{"vocab_size": 32000, "norm_eps": 1e-05, "rope_base": 10000.0, "lr": 0.0127, "lr_head": 0.0057, "schedule": "cos"}
Each number is 128 + 24 x the weight over its row's rms, rounded and kept within 0 to 255. Layers, rows and columns count from 0. Numbers have three digits each. The size before them is the row's rms in percent of the matrix's.

# up: layer 5 MLP up, 2048x768, rms 0.0749, rows 1182-1248, columns 256-319
# down: layer 5 MLP down (transposed), 2048x768, rms 0.0423, rows 1182-1248, columns 256-319
# gate: layer 5 MLP gate, 2048x768, rms 0.0704, rows 1183-1248, columns 256-319
up1182 093:104092130084078130112126127136139105164110133150141139143144133155100158115116148092106119113131150131139116106144168168113136158164127111131168103146141163155150121123160163134124160095174089
down1182 093:151156107127149140154091111103102124146138131133164115098136085105120126169165117073154150166118164123157087114104101158156152150124115153117126126111158154136109107120138141142123139171151101
gate1183 087:126146128146161145097132115121112117142146203132142129132062136136119108131099094097118099078108159089159097152124127141144138104111123107097127101130121084119154135129134034132180116128139159
up1183 084:157129134167135112114121157111167137060135114098150104101123113150108139115144106159176157129123110135113093157157142134105110136127142101124120158101065117110150055153133138138133117141146114
down1183 093:159084124090136126177162101159113093175147096130152172145118079133146158139107152109134153175100116102075107129133119121099088161135130153138153126111103119139112128150114145113140137126120148
gate1184 098:142103116152115144160119128070126131139085162147131163134111115120127079141126110130124115154114145097106167127148112088140131112144124142093088110122144171128108126103108142145116116123133116
up1184 096:144066140122123181069149145086091118135111151109144163185104122123141118116097101134128114162142121117113102123165150137133165145146138092116112084106121127122143179113119135125149105136153158
down1184 098:129151079108105135146111100172104139145154129121105168113179157126099108124157149098118123098137137136123123141150150123132147101155154117101140116088113127154101105105121149139122105115087132
gate1185 099:105106120126112136138160138129121152176115148106159091099123167111175125152143121143129132145099140127088138107141109150161133123067110177125166127140157144145133123137115130098144136128131125
up1185 105:081096129096107121143106148171128118107173104113148142144136152150140140158101156132128131134096100109127150142120121106105130137144118114121145102112148122097089096112133088113193145142151170
down1185 103:074155135123140114155119169174111117160130100125137081136143107158127119129103159121107144140113113085154115099146160157140093124090107101137147096113136142116134104131136108162185151122153134
gate1186 094:111088114150160140132143115098144097158133099142099094119141130123173141119109117120049161126169151120166171155142124118083110094153110140106114115142129124155188137129115145109133162168134119
up1186 093:106120155150172126141145157136165159146115107100102106141142060134091151145145154150114131135151157084140118077115131096093115162171144149112119141118128171098135146121147176120122131142131122
down1186 099:130156107131105119168143135104113183170132126129162144165108166155131114118127104158140104130128111166127133099138121139165137136095134108126087150091146078099112153155115107154143128132128116
gate1187 101:133123173136137110115117120181136172131148147133117161149112122163146160103104146197121138110105164135133087130098120117127085162134147112134103151093123132110096163143162194119103092128155131
up1187 104:098147144142137122136146122122134115115121139121102122143092116109120156146110124146153150118154134098127101145144131154126094098132143110148123131126105106061087172141168121111112117155118108
down1187 099:145088125137115161110127139132118106147083161132127093108120116165107128099120103128106157200145158056146128158116121104119119130119122123151113141151127115097098111129143136089095126176120143
gate1188 095:100100128142114119105129140150101149123125126142156122092135113128094126136126161103144115139121170097089073145143121100145167102116137114129155140102155102159153129128097118160156150158087146
up1188 091:137115125095150137102107150126148063112150145148152134127121126138095137125140125125130079147156131084109149143150126102110145125141178101142127081146116136122110140125126131162139108122148136
down1188 094:080125130126135126108126171162132158106119115104129118153119119129130137105139113124090148167158123091106099126140076116111148144088143110161097107102142125169161169109159109140163166123101126
gate1189 110:110126145119116137122108107146138123096099130134182158126164112176121130107135122118129140120157116144118165142121135174116141115134125114157131174095132130141103146147134138128153134100121137
up1189 118:135122116134111132138108085128138181145145154107079103122125174141108160132147146123133104123099078111118107118114115160132128116150147124112098124113171139119126132169116096147121096130114130
down1189 105:124092129118143172106113158124073110125172141144146093108111143123121102127128159122128112111141155124129118111134077127124131151129130127097123145131155160119150133110166096114131092108162104
gate1190 091:084117109098098171137154127113135107098136193111091117127121131169091089150170150148139146110100126180126113150092165157165123142138101078169113111079124070109124107107132138140120094149104140
up1190 092:102131157140131093146138118136121133145116091095135113132136171111117166137143119130109140090147128131121112153114105105114122148105123120140143123118176137143155115157097152146125110088131106
down1190 094:081087134146152129179129119125137136135138124149170143121121137089136153165144112098117128120171171124144138161137140149137151126126123122140138135106142118120146138146122138130122106157103094
gate1191 096:156115111130120101104105149103117126155116142128153145138115110127101122138087100150149115175105141131080120140140141131102132128163126133127130107068084139134147125129152127175132134157141127
up1191 094:143147178092099121136138169128139107128134107105146056170143141152114132073146060100115143139139139142103133137128160125095156125122133133141106124094132130120105125146088167102085134111138179
down1191 098:099148115117137102134089144127127140108136100120135139140147120074137138130133089083139101149106103117098156139197147133114066114104146144124116105117107148162147061127122145122138136120127158
gate1192 108:108117131093102124094126177126139142137092114109117123122126101125117122140141113112163119053135114127135132131153115118158139083132132114069123145109166121103120122134122131123140153152083104
up1192 101:122162148111141159126128121155122110118138117156140164082111122130144132107154093128128128134110115084134142116101124171069160129119111166160127088119131116105137101120136139145126129124106127
down1192 106:167164069114157122155175118117121066122109117148158131168126198148157144145108104126161110134130159171161163118117142171114125145116121168138111131124143116125083158094143148124169139112196079
gate1193 099:140084110160146113140112123141163100169154146162140141148103142146132129124121117126110209116121079119144149101156106120113137128123135097154121127153139115131134151129161115148141114176081132
up1193 099:125159160134152096146178160158149132150105150122125145172141129160152107130141068090117129150124119129138135127149117094126082136132130125118128203169130110159103129171109133105099085162143097
down1193 100:138152153123092124145078124164160146173132122136082143129103114180149206148163115136137107121146113132184132101138147109102155113092085132129133122154084136106151111141143130118173114117090109
gate1194 101:148142113147111153123180126185151156129116126149124130116135158124114117165144118113167103144088118123146175102167109142146119135112088141124155117068125152139135172120160115146096130112138135
up1194 104:129122122126098095156116161086160124185185122141147132159089092122136085152125114149149088144111132108136132103162145153120081162109171155110106134153125124183127111133135137124161113126140157
down1194 102:115110137117131107101107076152104091120133131128106139105136145088130112134087198083100099152087099168152161132164163128117126116110164131109146158142141142164143150167123195131132148114107116
gate1195 099:126103107102157144178125119116109124088122130142134141145120134105129146099108114123123138159076151130103096174157135118088062156136140150141119131150108121046115134123113143150109125133116156
up1195 096:111130115123105143108061131115167158168126117108108133082119169136116131129105145144115131185124190119130145162150125171085122115160111163160087084138130109113064141138142122124085146121136125
down1195 094:174092133150166131100141141115111137147161122134141139094176089188144161143137152143163130140093118145143127113105157131135109179109164118138152131129132100135157117116123125144156099124092137
gate1196 094:094123123104151116142097155137157175112132088159114120147093134133152135145102145148121156099117102121140150127117113143146119121094126144099158075144134108077172096130103122150110133151172098
up1196 094:151154145140150161127106158133142099086144126123129084140156113161105152144114127108125096148173109107142116150133140132112176110171131206133139151172096122163120114117141113175144101108184129
down1196 096:150113118086118112100092134101152102145137086110129131139162125092114120090096119175123105190147143123154153131109089106127133145105142154088135153126132160131140087107164085127165118109068107
gate1197 098:127074115165120123141112116097133154186122212099151095146118134107133119113122116107214116144166135173129131152108126112146120118131142116139142106118177142134147146128117129157129110158140151
up1197 096:112134113125136153128118116120191135164109083148138135164103129136136155157122144189165102122098152144135103169141139168115175124120093143111130151096157126103159123156113156125126114125120136
down1197 096:132120128176128125104147169155146162135115136181138141127128149133106157172167106114144117096088151115125100148175150135104163132125132175145108143132156085114136115130163159133144148128143116
gate1198 097:135110111120155116152114124150120100096137144140112119141149171106108138097139145129080087134101099120067100119093113107153130108101111102131128118156114139139107156152125136068100124157125135
up1198 097:119100153110117125087115125095137164157145150124168114181112108087168145114110095103106146070113141178119079161195173115129104172126165104147135135141140127115124104123114171132120105164122189
down1198 095:100125137143112095126142139149098136110137166127087112133082099125120170166114096118082128121151120158083176099140102118144113122147169132123114144116146112109108151116116106129128139099130094
gate1199 101:126114083110183129145139102113091138105113139146140115135135165124123125154116160093161116094109130151119093126129137118159094157174160149134141124097117164110147175160112142106141128141109119
up1199 102:132138145137072128103141113165164071118120128131123152124104168111149152104068130134135141118154108172151139114129095132134119150161145123110105121121113159110127150118106140111130094123111086
down1199 102:144149125133091138119170130168118112145147130105158158103122129163120105120151146113171073119148123097118059135128108125135131159127098122155116099104113120140109133141134122158113096132135104
gate1200 104:133070139133139140120126102109107133145124150128166152150136150146138084129147117139093127116164136088119152158138147129109103137124131105151130114147113125066119142113103096144158101123094120
up1200 104:139093106077131127143117148128147156165130149146131136112117165095161172107144099124130126127143125119139122126149119129167098135130155125145087134137102130136099132137130089159167107111086151
down1200 104:147091125118135134157094148111150115145058185118115137157150088144124147127134114166117155111164106091150159102167113163157123124138141073146131124124086088134137140120102079126167100131090123
gate1201 101:128150120195157082107119105124174123113138133158104140147119156171147134128061094092156117145102099120129122171113107196121121155131117109161111098150149146121137155149122139101146142194103100
up1201 100:118107151097105167100125118121147101125138137133147119088116157163129117137115156117105141120137116130125122126113153076149118154152070108129127121120112160149142124106116117179093130124138110
down1201 098:122145100118176132148158140164141120160143132144105128106119112138157136127113124101166124097122137172130114126133151120134139125134101166163088150160139136153139121156175119088152152136158159
gate1202 104:181140119143112115147092123129124111137124121148139117100139137049111137120115114115116135180117137082120130152112130093136133100142123082121089122120107113077106125119158098085113125138088127
up1202 102:105108132126107140100142065129126147129130091155166149138144167097185161088134153131147123090099126143133119138133142157120140128093206099095128132149163109155101063090117124132132133145108122
down1202 101:124109142113139132129143088127136107136108131155092171098078118150106139109135122138137125120130122119090141138128150160126093135092142157144133112110103122142124136097152113113189158161093118
gate1203 107:145115119167162134131145128141156125137157104108129105128148174100097114147099163122153090078093121124177159127146143132106113073162123115104116134131101121114147111125144157150138082166121100
up1203 111:116157154102142142106136168132160154090156079130132169109119180142145138121070135137114111130146113097162111102109146122191139111128160156128138174133105147104138140131116121050111102144125150
down1203 104:155213102140144132160135082118125135126113097126086142119130138094157141176104146134096118111110099167108084104093100137157117094131125139111118141066144132152163085125107167145136143160117128
gate1204 098:100080175122086166118123128141095122111140077160108164133136112167143115140120128139114150125117151123106134149162115166122144150127138147106105163116121076104132137109131161108127101148148154
up1204 094:117153135121136143131152160165099074141116135161127107144160114121128106136112121138137131188131098138166142090117106143147130152090142087134106091136143165133129126139150122126149118105134137
down1204 095:163124167109073164128130132160136072113145137147113132168078102114154138127146138125131117125145109130112124079129142135136153160125089148158104075106113136136152126082089161137105124144161130
gate1205 103:123135111129109063115103112105148125112142130106105136156115108183184122176141144152097150163114109120119159103130118134083151124130085120091126108093114132104114155097131134109141106116147125
up1205 101:115163162122130122094110142097191109119137123109146154107098105126126080132141094090140115116116122137127118114116111154169124155116093113141113142109131096103146119137135111145117087090150089
down1205 102:116154141106114077147149123130137096104123102093132139110144131164137127147128091102147147122158097142112102154146151139154102161088099087109129126123134101124150100151141134134110114104145123
gate1206 103:141119171163111111135108110115142110128150188084134120064130109113111173070119100114144090116173120123149124110105099159130139156175139113112132148146128132090117147127101125156131127101119089
up1206 102:084148125157134138092081105116133120101114135114119139122103121103128105110120144122124167145090150110121132128095170108153114149172117135122104160115156121134108070126116089144151104105102172
down1206 102:153126116115146120123144105096118103083137113124070136137103120125113138072113138128114122114131130128126128125133108131148145107118078134152126094115173090110116120117127120175117105144145097
gate1207 101:102066100135102061153127153098165078183111119096141113115128159098135132129111168132138089158130121102074146173120128118070123123151103086115154144103153116125145139142118133136136086113168127
up1207 102:147106089127089100116120150139163106129109121131121141147098125080124127170080107126146148131133141100088121121137074125156129133134088116155136133155110119100099125132167115187140164143110113
down1207 103:127127113113117111112171162109114160117132120100113110158079126137107098107068109119111160147116121097138119140092139156123133151162136123140114103147126101105112112124143139154156128106156119
gate1208 096:156124129147122128111097134115141089125151136118149089149069145081124102132174143139141089150172128085123147145161145105134145130108151131111158113124132122139127121084157103146132119082100116
up1208 097:160141105135108121116139110149102151133160110133109095109158126177114165107122116156137147123152103179143150099150138169116096087134165170157125128113115155128141153151139122134129125156101130
down1208 098:150145135135132101108122128145133108171085139118135155118150126141148091087146114144133100108107140169124157100103138149110127094127160138132106121141123122179148153106151157125138071116138164
gate1209 095:161119132131134117136125177145120128129118098186160109124184103139126116138152151113147123153162145154111116173112126120129142098104129167144156139182138109098114140113124157162124144132148143
up1209 096:131124104072125111116112087145149133120138147151089114102102102134152142131132153131134113168126112083143119142128101138107111188107117109130126138108108162100122094092128149125156123131140173
down1209 091:153125112138113149147134141140112104155188124117110146116090117089104086163151132127078131123133106095170103136087148159133146151155103135141135096093103117178158122101136134112142167116174181
gate1210 098:121142101101159120104130139117115097104145163114171161121105122144098110163107123149126152156140147125111135125145123162147126100069141090134090085117141103115098118166092114117096095117137124
up1210 095:077141099101144143114090101140176137118151099096094134132114118099086123093127137109079108170143135131114132090108149099125125133119127104110114110168134092117149182098101137175168122126147123
down1210 100:059158139091102156131165149133155084102139134114114152119097104152116157134152058133108104133128119131154139140130137102133132149154076134113155102142138120099126108149123102133168149133148130
gate1211 104:165102099147097106097136129128156151111135102142115131117128123126121093149162156118098098135171108142133137167151116103156135133079155105093103094134094124114163167147117099089095139083132129
up1211 108:202101168135143129158153136143143106149143112147142090156130140089112109143109128102098110131137114140144129157171154101180135122121138086144079121119095151173126125175169144114129093133119114
down1211 105:154112159139104063142149149135166143123158093153156103110128124118113130173126127136113083101169106168131158101157140149155121144144138149078119190122095123158119131154146171131106102113078142
gate1212 098:126103125149140150087102154156116164118142110131147095106138127120125192190131129126156101137142080087120103128111095084124139116061164088099168122178146100133110146117122080127132103146110096
up1212 092:099120125074098142124140096141105158151115144116147151143095192115118090140138067106138126133117150128099168123162097146123114098123141114139080135120169124140153135127134178120088145185141115
down1212 097:112114148182149143093131156090122118171124129110152192100130110060094124133146122142105160132128122090111080092129129120109090138123111126141137127154140118147125107124116096177162119125129152
gate1213 104:136149157064141083164160130114103158113128120092146168164102143139107129139111161100137142148118173087109102152161107110124119171149046154125107091129134174157141169149128123152110098136065086
up1213 103:162099134132082127145115132148175075145141122141133149082163125116130138166130138162127107130074099098120147131109116136114141103119100146139131120110157145170159124105149102122133139091177139
down1213 100:107162136135106097132121126146117112105142109113172121114088105145101136125111149149129117176105140123102164147123099157095125155101138184104163139121149098163144171120173100198146080112130144
gate1214 101:111112086102132115141137130164093119156081124144134150155093148134132120120120111122100113100110141123098132127152130177165120129134136134075111112132142115117152114091118137102129104179089111
up1214 103:140136110162166136134139168133125097146119108095165098104149122130150131134120131135125126111105146088127115127121130149141115146130120139135102158095128129141115117096135096137100140091070095
down1214 098:129113148108126125087070139139142127123175095105111113115121135137135137110114128152119107116102159121162102161117082120142129112130152098123157118141100113136113106095072097146116135127097123
gate1215 099:120064108125155136100137139135094147126099127141142126176082117124133153095142091136124089118162195138065148116152110121053130128120127110091147119113142154101115139126134127151096123138151138
up1215 100:105147118136103106121122135078050126110166125124177147130086135135139117155091134160174098131148146124152105123105134113130125205128126160110116110127111153125115174153084133119137147094147147
down1215 101:154131073125144153106116126132145131148152104133119104113096118144134084100069145112151150133130112101155163109141107122112111133106069147095144151131122165123101119142083111118094136130103134
gate1216 102:096116141118120139144132141139172071094107102072125115158116123142134152139101108070134128122125122138119133136140148119124103124145128099155136153173161093164126110147160123153103144148082104
up1216 108:144132155118120163074127098089138102100142138134137107095142130137138124103134132115103119123134161121116106093134167113115078116100076150157094139122102102114129111114159116161121111144117155
down1216 106:105103157080140144090130098115150131150123127147136125093088128141123133105135125141126127134092142109079074154138114130142125133114105154152085163137118135115140127107133103135102124158112146
gate1217 100:122108116119127127098119129127138149101167128107139138123149144191116114131170143096158106156116144151133126128085126148145138131105084127120100144113151157159158129144119104131131136135128127
up1217 098:180121119132133086140132103133152134094137144159164130109141163145133110112144151109106128123150110136117123095086149108130108153151122088131110127108127084104122178113110089151156154145202161
down1217 101:137118144112136112141162129141114133135164112077130131105100094145133127141108140123114148142114129097117124101118107123169162113093111121153146145132097163125156121089149151158106142138161136
gate1218 104:130134154105170108107133161141174122151129123112128125097068127121103114106146102152118083140137123149147152103119104080085116120128102131163129115129117108150169124146085136163123184125121118
up1218 103:137155143110108149127112109171103140147123160143173163178143113120102092109100088122176158112090149111133150106125102138142162117140137132155131151125150095145103126125118131083166113104107145
down1218 099:122135108186120090121108084119130159132103131143112144143105126180105118130144098112123150120152154153128153131121129146197130155133154109128099141123140161118144132133124121101165113141118115
gate1219 095:107140123172113116131152110144126123155085126121164138078156136116087117109123118169134149145120145083170129143129104137139122162123171143110122096103131112110138126140175127115113085128148131
up1219 093:103147126146105157153135101123143169153117104144090086112119135131159103132111113107109131155115132135132127122142121147140136143144074128176102115118141110102141155137083144148119106152151134
down1219 092:108155177151125132058144124130144102118102097122150142126163125122114100093139089142163137133152140143076119135116139116140111171163122141102115166125144112147119100168137153151144106133127162
gate1220 100:140095148134119172133156134082124101164089092156083134081107133121119159190117147109131140097142102088136146130149130133133104132140078119163129129135144157111127173102116179130131116120136167
up1220 100:125119187163162125168138129099118167115132114147098155135099085119143089085103100165095080122130155158151153148169119111142122121126093158109151168144143157144132094140122099127108139133128120
down1220 097:109128151138144148130145144167156121130085108120175173148175121129081110103128160154129135105181105112145109125112143169119121188118128149152124142132140173129102118161187142162145128141109129
gate1221 099:118140112134134117086093114095131149144167140099163143121117151133181080137160125103096162148131138152129111109157100071147159119100081126132127122104122136094133114116126100144110126120097169
up1221 093:059157086146145116149123128122123155145097114159047093124144113101111149158171104209109104130160167124089138111092160174105140125140076141139123161105112149187137095137129126109142103124132147
down1221 099:133143111170116120115127086086137087135122132094142136133127123132127119210128144117167140177097155100128147128157092112138108143118096163117133134122159126181090122126068136093137120170115108
gate1222 091:120125136116138181104151101114151125128135158167118118144173163136105129127132116137147165114148098136114123111126139124143090158138146121106111107064097137131125107102145121152140103116125097
up1222 088:150143167185148112123124156134098132176127095133123106134078133143134170116147149159114101129127153178143118128145134117114118115123131096144114084098141148133112123109104111173109120160114092
down1222 093:146133112078156140101178094111109108124115112170112087158147158119112127130162103155153135116141136093134123145138148130128139171112160150149130134134096130117134136113114109126177152066123148
gate1223 099:140152096103132107123112152151138136129128116110114130092144104104070110112108111140101157142159099086162121091135140133123127081110166132096104192144143131126172136120103099113114133108123151
up1223 097:125128073142121127149142122126112105127111103118140111095118157095107083149142079142083130099152134148139136104134148093146101083135135114077111103124114134106144151151121134138132104137151100
down1223 100:178157074138121120131152072150108141094147131115124090177136095097125110128164132139070144165152096151131074118134147129105124116171133100133157108126102101097150082094092110107126064132123138
gate1224 100:169144148146146101147082102142124087093131119146133147132146121154157181142085118154136157133158122128123147149121145115122119161152158156119119163139114100109110111155100118145152135134099118
up1224 098:117098094116170126124138113112111125131148123154175095136092095109133124109110129137146098112120111108122094123098129166129130175100155142135128121131125094107131127093125110182145143143114171
down1224 098:153090137202108117125123146076160147177132129155131131122107105114155143141138104130145169172129110141101150149149157123110145138132142115109138101153150175122120153124141161149112123124139137
gate1225 100:129135117141160152146099137117135128152170090113157127071115117095102099108127108124106123088160120101153122125139110175141118156127132106138111123104129097146133142148113148138123125138168142
up1225 100:137135121132107112139119171111159130089083157126161149146101153151156125162150103116105106137097106120168120112161120119156177145122100107131103119151103094138124130167090142095186102095175129
down1225 102:112100132134123120119100149123161112111125137162142148113146101096093145114135145145129127135098111114183091138171135100144112098146148120065116136154107117175133144154107147129148127092123100
gate1226 102:128109138124133107126171133129121173156147077145140130122154108125149088139112130119121164080093102103126120177090091159121101133108095103078142106109153147114142094111127164170169134130128084
up1226 098:126160133108100113139105140099105162154136133094132173077139098140143131145120149137079189122128097129130166131199110123139139188150136159154142143135114117184142152126126056160087167132135111
down1226 100:076136107127168067127135125165073156154162135107117121143109123150148134124169089171127152152117110153148097149149156132099169070149150145147143132152119110152152166130135122144095117124123113
gate1227 101:132114094116152126143167128151109103116167105108124106108166160134117139159143068113071141147153128133098147105117171135160120099138141121121121111147140167149130174162145129139130177122129149
up1227 101:111118136110118119134110127128115118161136111132138116101125139136114151101165152123079119157127052116131122109127102135135142110157116131160136147127162130122072160149123163113103135122142097
down1227 100:117115131108110092179088102146150116130116159104121150128117152129138129123141138154141135158098106108141128139128168142128129117110132104085112151114144160108113091160102138151166139167149108
gate1228 097:167126126147085121132094120137158087094135169129146150155088148126078154133133115124111143149136113109144153150068116150098105145144131165122126105102144150126193126098179133107097130151112085
up1228 096:125126184151131124158175128145104089133120106142158117132097169080114129111100084148142160129136123087124146082069139110118126113167079107149157160124177075128123151148146097137143128113102118
down1228 099:120120101114139121112137101110119142092120093129124118130157077138134114100164150131152129137132139122107120132142131148154155102128154124110124155099126176118103124121095113126156120148134128
gate1229 098:105172120133165167180126122128117112123135115092103122137087148150155102154110108149110157148114112144120160143101112147153156200146124112157114096141126145118192103147134121152135110116124124
up1229 101:136147176130123113150138154168137117148142110099111091143131154148122126127105112130116117127169114140091084146131144095085128114140146124115124143127136160157152135104113122096154139141148133
down1229 099:115165133179134125136155139135096141173102113120108128103125103127165092119084150148129087101082121181122135143158109143123155122143133150106145106130102136149142123126166151137091110121167100
gate1230 102:139137092146105113103114102115136129118153145113154131115116146101101140139119151112128078109122115110109115136128128118144129111146060135108120134120144147138106147102166098147102138135093115
up1230 101:118133153152138111111144118163105103122109144091138094129154127138176120075154097118138089105134156153128134099163129116129094136139171107145141116129100099149143130176149155086170151116087147
down1230 101:148105105130175071119124089116106122168082140148111122109138126143162056128097112113159146169132138151174139131142097148103095111117147117151117129128101124123136108169131134072168099120125099
gate1231 100:099138115175136152145174110140132130136093096090169105118134138144130114091134150160146119161179121105163106152125158098125123153126121111179129185142103120108167128168128069135140131170141118
up1231 096:149146123148124132113134122131151097168129157119160120160099111126156115130113088101106106093161087128152100154108111133089127093167103119121128131084174145084137201115122146152118152114118130
down1231 097:150093120127133131155110171091150115153165141067188095105076129096136106118140129126154112102147117119109106095129161117163157132138163139098107138138118098150176142165102131109094136130081133
gate1232 101:086132140093140068170110117075134124161148112124104105137140145150146108140106100148140078099128107101124143106148123170140120115148151188143127128142151103136138128123112125112146105099142134
up1232 100:132114091169124146108186111144095144125088081151120128132095156160078131148151198127121084134117133115116117153149110108079182140156172133102087130117147112123107095135127112173086146121140107
down1232 098:104116128155135112151147108144151136182135120142113099154150133149144120090150151101121130126109102090142125108116152122163146167139143134114156121097093126135108133100099124130130133087167156
gate1233 102:095197107163118140142086141149149154132092127177156093131113124115095108131139080153092145149129108137101111137147108129157117163160140123107114130119152123109136120105150173093125169131136108
up1233 103:134147137143144133140123110115136123129131170082144118111106159133119087130159112121143136114096154136142171148136130108138143083126140157108135173169113127168104148109086146102114090131110091
down1233 104:108129122153138153099144100136117156095117086131158109141087204108182131130147103163116114119105138140142092137147112076122163106151138152128139167129110144099131150122124091069112112159118197
gate1234 108:122123128145116117112123169147147120177158119139166100096118133081127122167122181116109124182158149127093103114119140101158155119134125134139120065109106117115115143099145129123137105087124090
up1234 111:124142157135146150142129127132131148104125141144112116134144128137127160094194073079146086154118105109116142089170113134104123169127086134112105113121128124079177139112130108158143141190113132
down1234 108:141123144131173149120085137117098112142139129118145098123150119115106141147121093098111096142087128166093096081201119126124124196118062142140102119141105097119118149136117107120103151136131084
gate1235 109:149093133109122109127098156128113110128167083098110127103142160131143107140106138152133137089136142131100169097144112123153109130123152159141146127095134112126121118135151176138159110093156159
up1235 111:116090094164105156141091133113099090106093118112140111074130150115103138124138163136133106118103151133124135139103157118138102127108119125172119137143157133165141127136127152088152133123132154
down1235 106:139106111070100142147096130070126106095101125106181163093143102138101127127177129150103169145120123121115138113150156146146155154112095148133131133133161172113117115064098106074174139105142142
gate1236 096:132127119139176123112110145104113119124143106137155131178141097092114120111121135124128106094141110061135114141139144154157166164142140150127151106141148099127136100125121138159109121107145124
up1236 096:105123122113144132105143130174146113127139122148139143106140150147168098131135112098123084123120168144145107154120105109151139137093164113119100138145089123164136162113147100127133121132101128
down1236 098:105095153127106147099168123139145115119100134130109112116141108139150156094136122139165119124129095167172144142093145150138162137128112116128095108137117081148134134156158108117159173119102165
gate1237 100:130135167102109139130101144145113142125145102096153070171133133135156098108119136130146127162175132105149119146170111154160122143094163120108102078154153102062127137091118097146086128135116156
up1237 102:134102141110111080146096094103102143148090173135119106104127111145101142133118152109114131115144094129144125117125129084135072167156131151133130090117145143113128118143122102114112117132151116
down1237 099:130083127169164130149123127154141120167078135120081123116118155112120135135080111160119121123119136094128171091111133106153122130144136129105111142124127104131093132170123126116134147149072108
gate1238 098:104118114118125115118121112141126083125149165127163098114154152136161090138108115115092126129105174159110125090149159132114143153067117077173111153144110165160119141119143163138104135150132174
up1238 098:098134132189129117135114165129113113101138173166102121133094153109111127104113148106134148146100152134138137172106186112161141119159133124186113121136125111069089100122079179114123132106063088
down1238 096:114086106102142135114107160143108101168167153113134108149102146164139127112161120098177137163149145130112082128126077126166129127087150104134128118135102144149115140151173130131146098114158132
gate1239 094:135134151099108158119143174134128150113157094121146112161119118111122145135109099126082069126176107128138091142086156135130112123142088113086135138085138113111130098150113094123126110067152139
up1239 087:108144144099132155135108167135118071135119117126120127153132143150157087118131169111097078135106135077140111107122137124128112144139115145159120186136157135165155128170098086146080124121140152
down1239 092:155155104147106116087121164127131146129172166100143173165095094124129153065138118177136095111135149150146111141138142131100070135138123112101118147143153095114134113135126142142155180129130153
gate1240 105:109086100142153127109140147104116113127126094120141101135112136120109082133142113143145096182143096122194094177137132117148122113186117125102122144136097131127200143105117113096098127123133132
up1240 105:105115168137130171134139099090133161131110128114148116170096147107138064157130119171156122136146124115136104137123134099120085150156151121079117150113117152129179122118123149149172142145107137
down1240 106:090122109136121117090154135098162133133149109119196148155174126080157107159140102152124080133157129124126132132089147112118171108130119117130132142109112097136161129093136118116099108111130187
gate1241 091:134115106116109156115116135123131089106154144116105100113115133132116140109156104135186175115133117103142117150096184122121122140123138081122139142143128152129122131169146141091135110138159151
up1241 090:133143147103122144109110126141156148144148112130117100134063145149122163144092104128113059166135141131137131147139115102163117115105148131168107120128084136091117121125141125128097111117129091
down1241 096:123150155118116132113114108147125130092112115150123116153177163134134058138102161119127130154140147127112135109082114163128138158106151135133148116133146137129144110131133148118162120150141078
gate1242 093:119111150111140109159127138143142149125127114132139120196102168139157128139129121127150122104127112137119156129119137135152145163095135122147127154130130149180121166075121118146196144120126127
up1242 097:110127121098140107112141102127120069097130166127122111137177165105128160129137185138106146131164117121141150114113135092161124095073106153180107150124111104148148176137127144104104136097102128
down1242 096:106113150173120159108177092154126157118109103168160124113142111134113117140121095142071134137117125132149146163126145119141131126128102160074161123087168103108120122105158107151144130164155092
gate1243 099:129149099146133114168100139150114153106123123114086101117120101123117089081149150105135110151145113140126132144139139102107137095143146129129081108104168115167120126154144131101134143137083129
up1243 098:149121128152139145129138133112133119115159130132182097135131170122121104153111136094104134113120133148139154122113125096138120178139107075114175135112098113154102134172112124147145131104107128
down1243 097:091101142144152136108124106145144180114151105126121135132114137105107137108080122112150108114117109115128125123139149097148156128113149132156103122162127166112131128126130160101138146142119135
gate1244 105:114109104129107112149133115100101100117167124106142107080077121118156086127124104121132105139155145159112111102153173122113115119130128106112118130128121116106142173142144124141097132134136099
up1244 105:120162138156119154118110114132165144151138139132125127136159143095122124115109108152141085142119133173146150141097112148169176175088087133111113131117151117154097122137100097112118149099145098
down1244 103:153132148140142144165127096138124107144130120129095100146116112118109157091081126171167169137144126100125119138160104116093148084107107163098110117122118122131080094162094148132153115132105134
gate1245 100:123146173152111112151151120119140134160095143137122120151126136139134112150169183164105142100148170108083123130127149112133123109073113076162134114122126115122126130090073120058144122099132126
up1245 096:134143159128103136134127138067158106144161158088121157183094164106137082128157115142106139136118110088124153170121121150132069093097104120140113105184138134140118121099091121135129130120137116
down1245 098:131107115095121115127128118078158118104140091114153089124125153119115082169115151156104128103137132103117132099181138157091133151154117085146142091128158098079092100108134101142115069113116131
gate1246 131:090139134146089111154143097132125105128125142185121116145133141136114133111101135071178150131110092133141087144142120140119140124118140124149131142132160126142119171127156125157145160137121131
up1246 156:139122151137162100125121150137114141119125099063124143103132148084132114109118147185140117152200168132111142113102131088124124119095097173131127155080096149120132083083097121114152139111133123
down1246 137:107132112134171116081127129147111163122135135096147138093156141089125141091114142184119125139157123148121128115100101124112107112111102145110172154099101131135138126103118138117175135159154146
gate1247 102:097113151164131081141072152121119110118101085133156132169142100123155116105126111111139115162127147129121140146135126116103157151118137137104118119090111140108111103112130091181125114142146135
up1247 103:081117129150139096136127112134190107150136101120135125123141135141091166170081112119110106128116178138107158100148113133139147135119147101113125086144160138104129174123133117112109158106142101
down1247 102:111163111105121112128120142096119110155155128122127129143149153176170196115115109157187119140130138136137160128145156117149166128121094068107130144116159133131129129148148142113118156127116100
gate1248 084:095124121105085122102106132182183130040124124121142139097116158134099124084126095117119138167126144132129140135116129128110110187111100057096159125126118110114110124093139134089109142156170137
up1248 085:165134115122128141141085141121124129128159084122146123173143134107145122098123105132109157108165138130115130140144134169095145132169126125144152159098141143115091099148150141117116136111139138
down1248 094:096110132140160133107118121142108134174134144158116142137145127137129100143154172123114113121105147134121136129167093109189163094107150173118091137131100122136112149078064085159124126131104076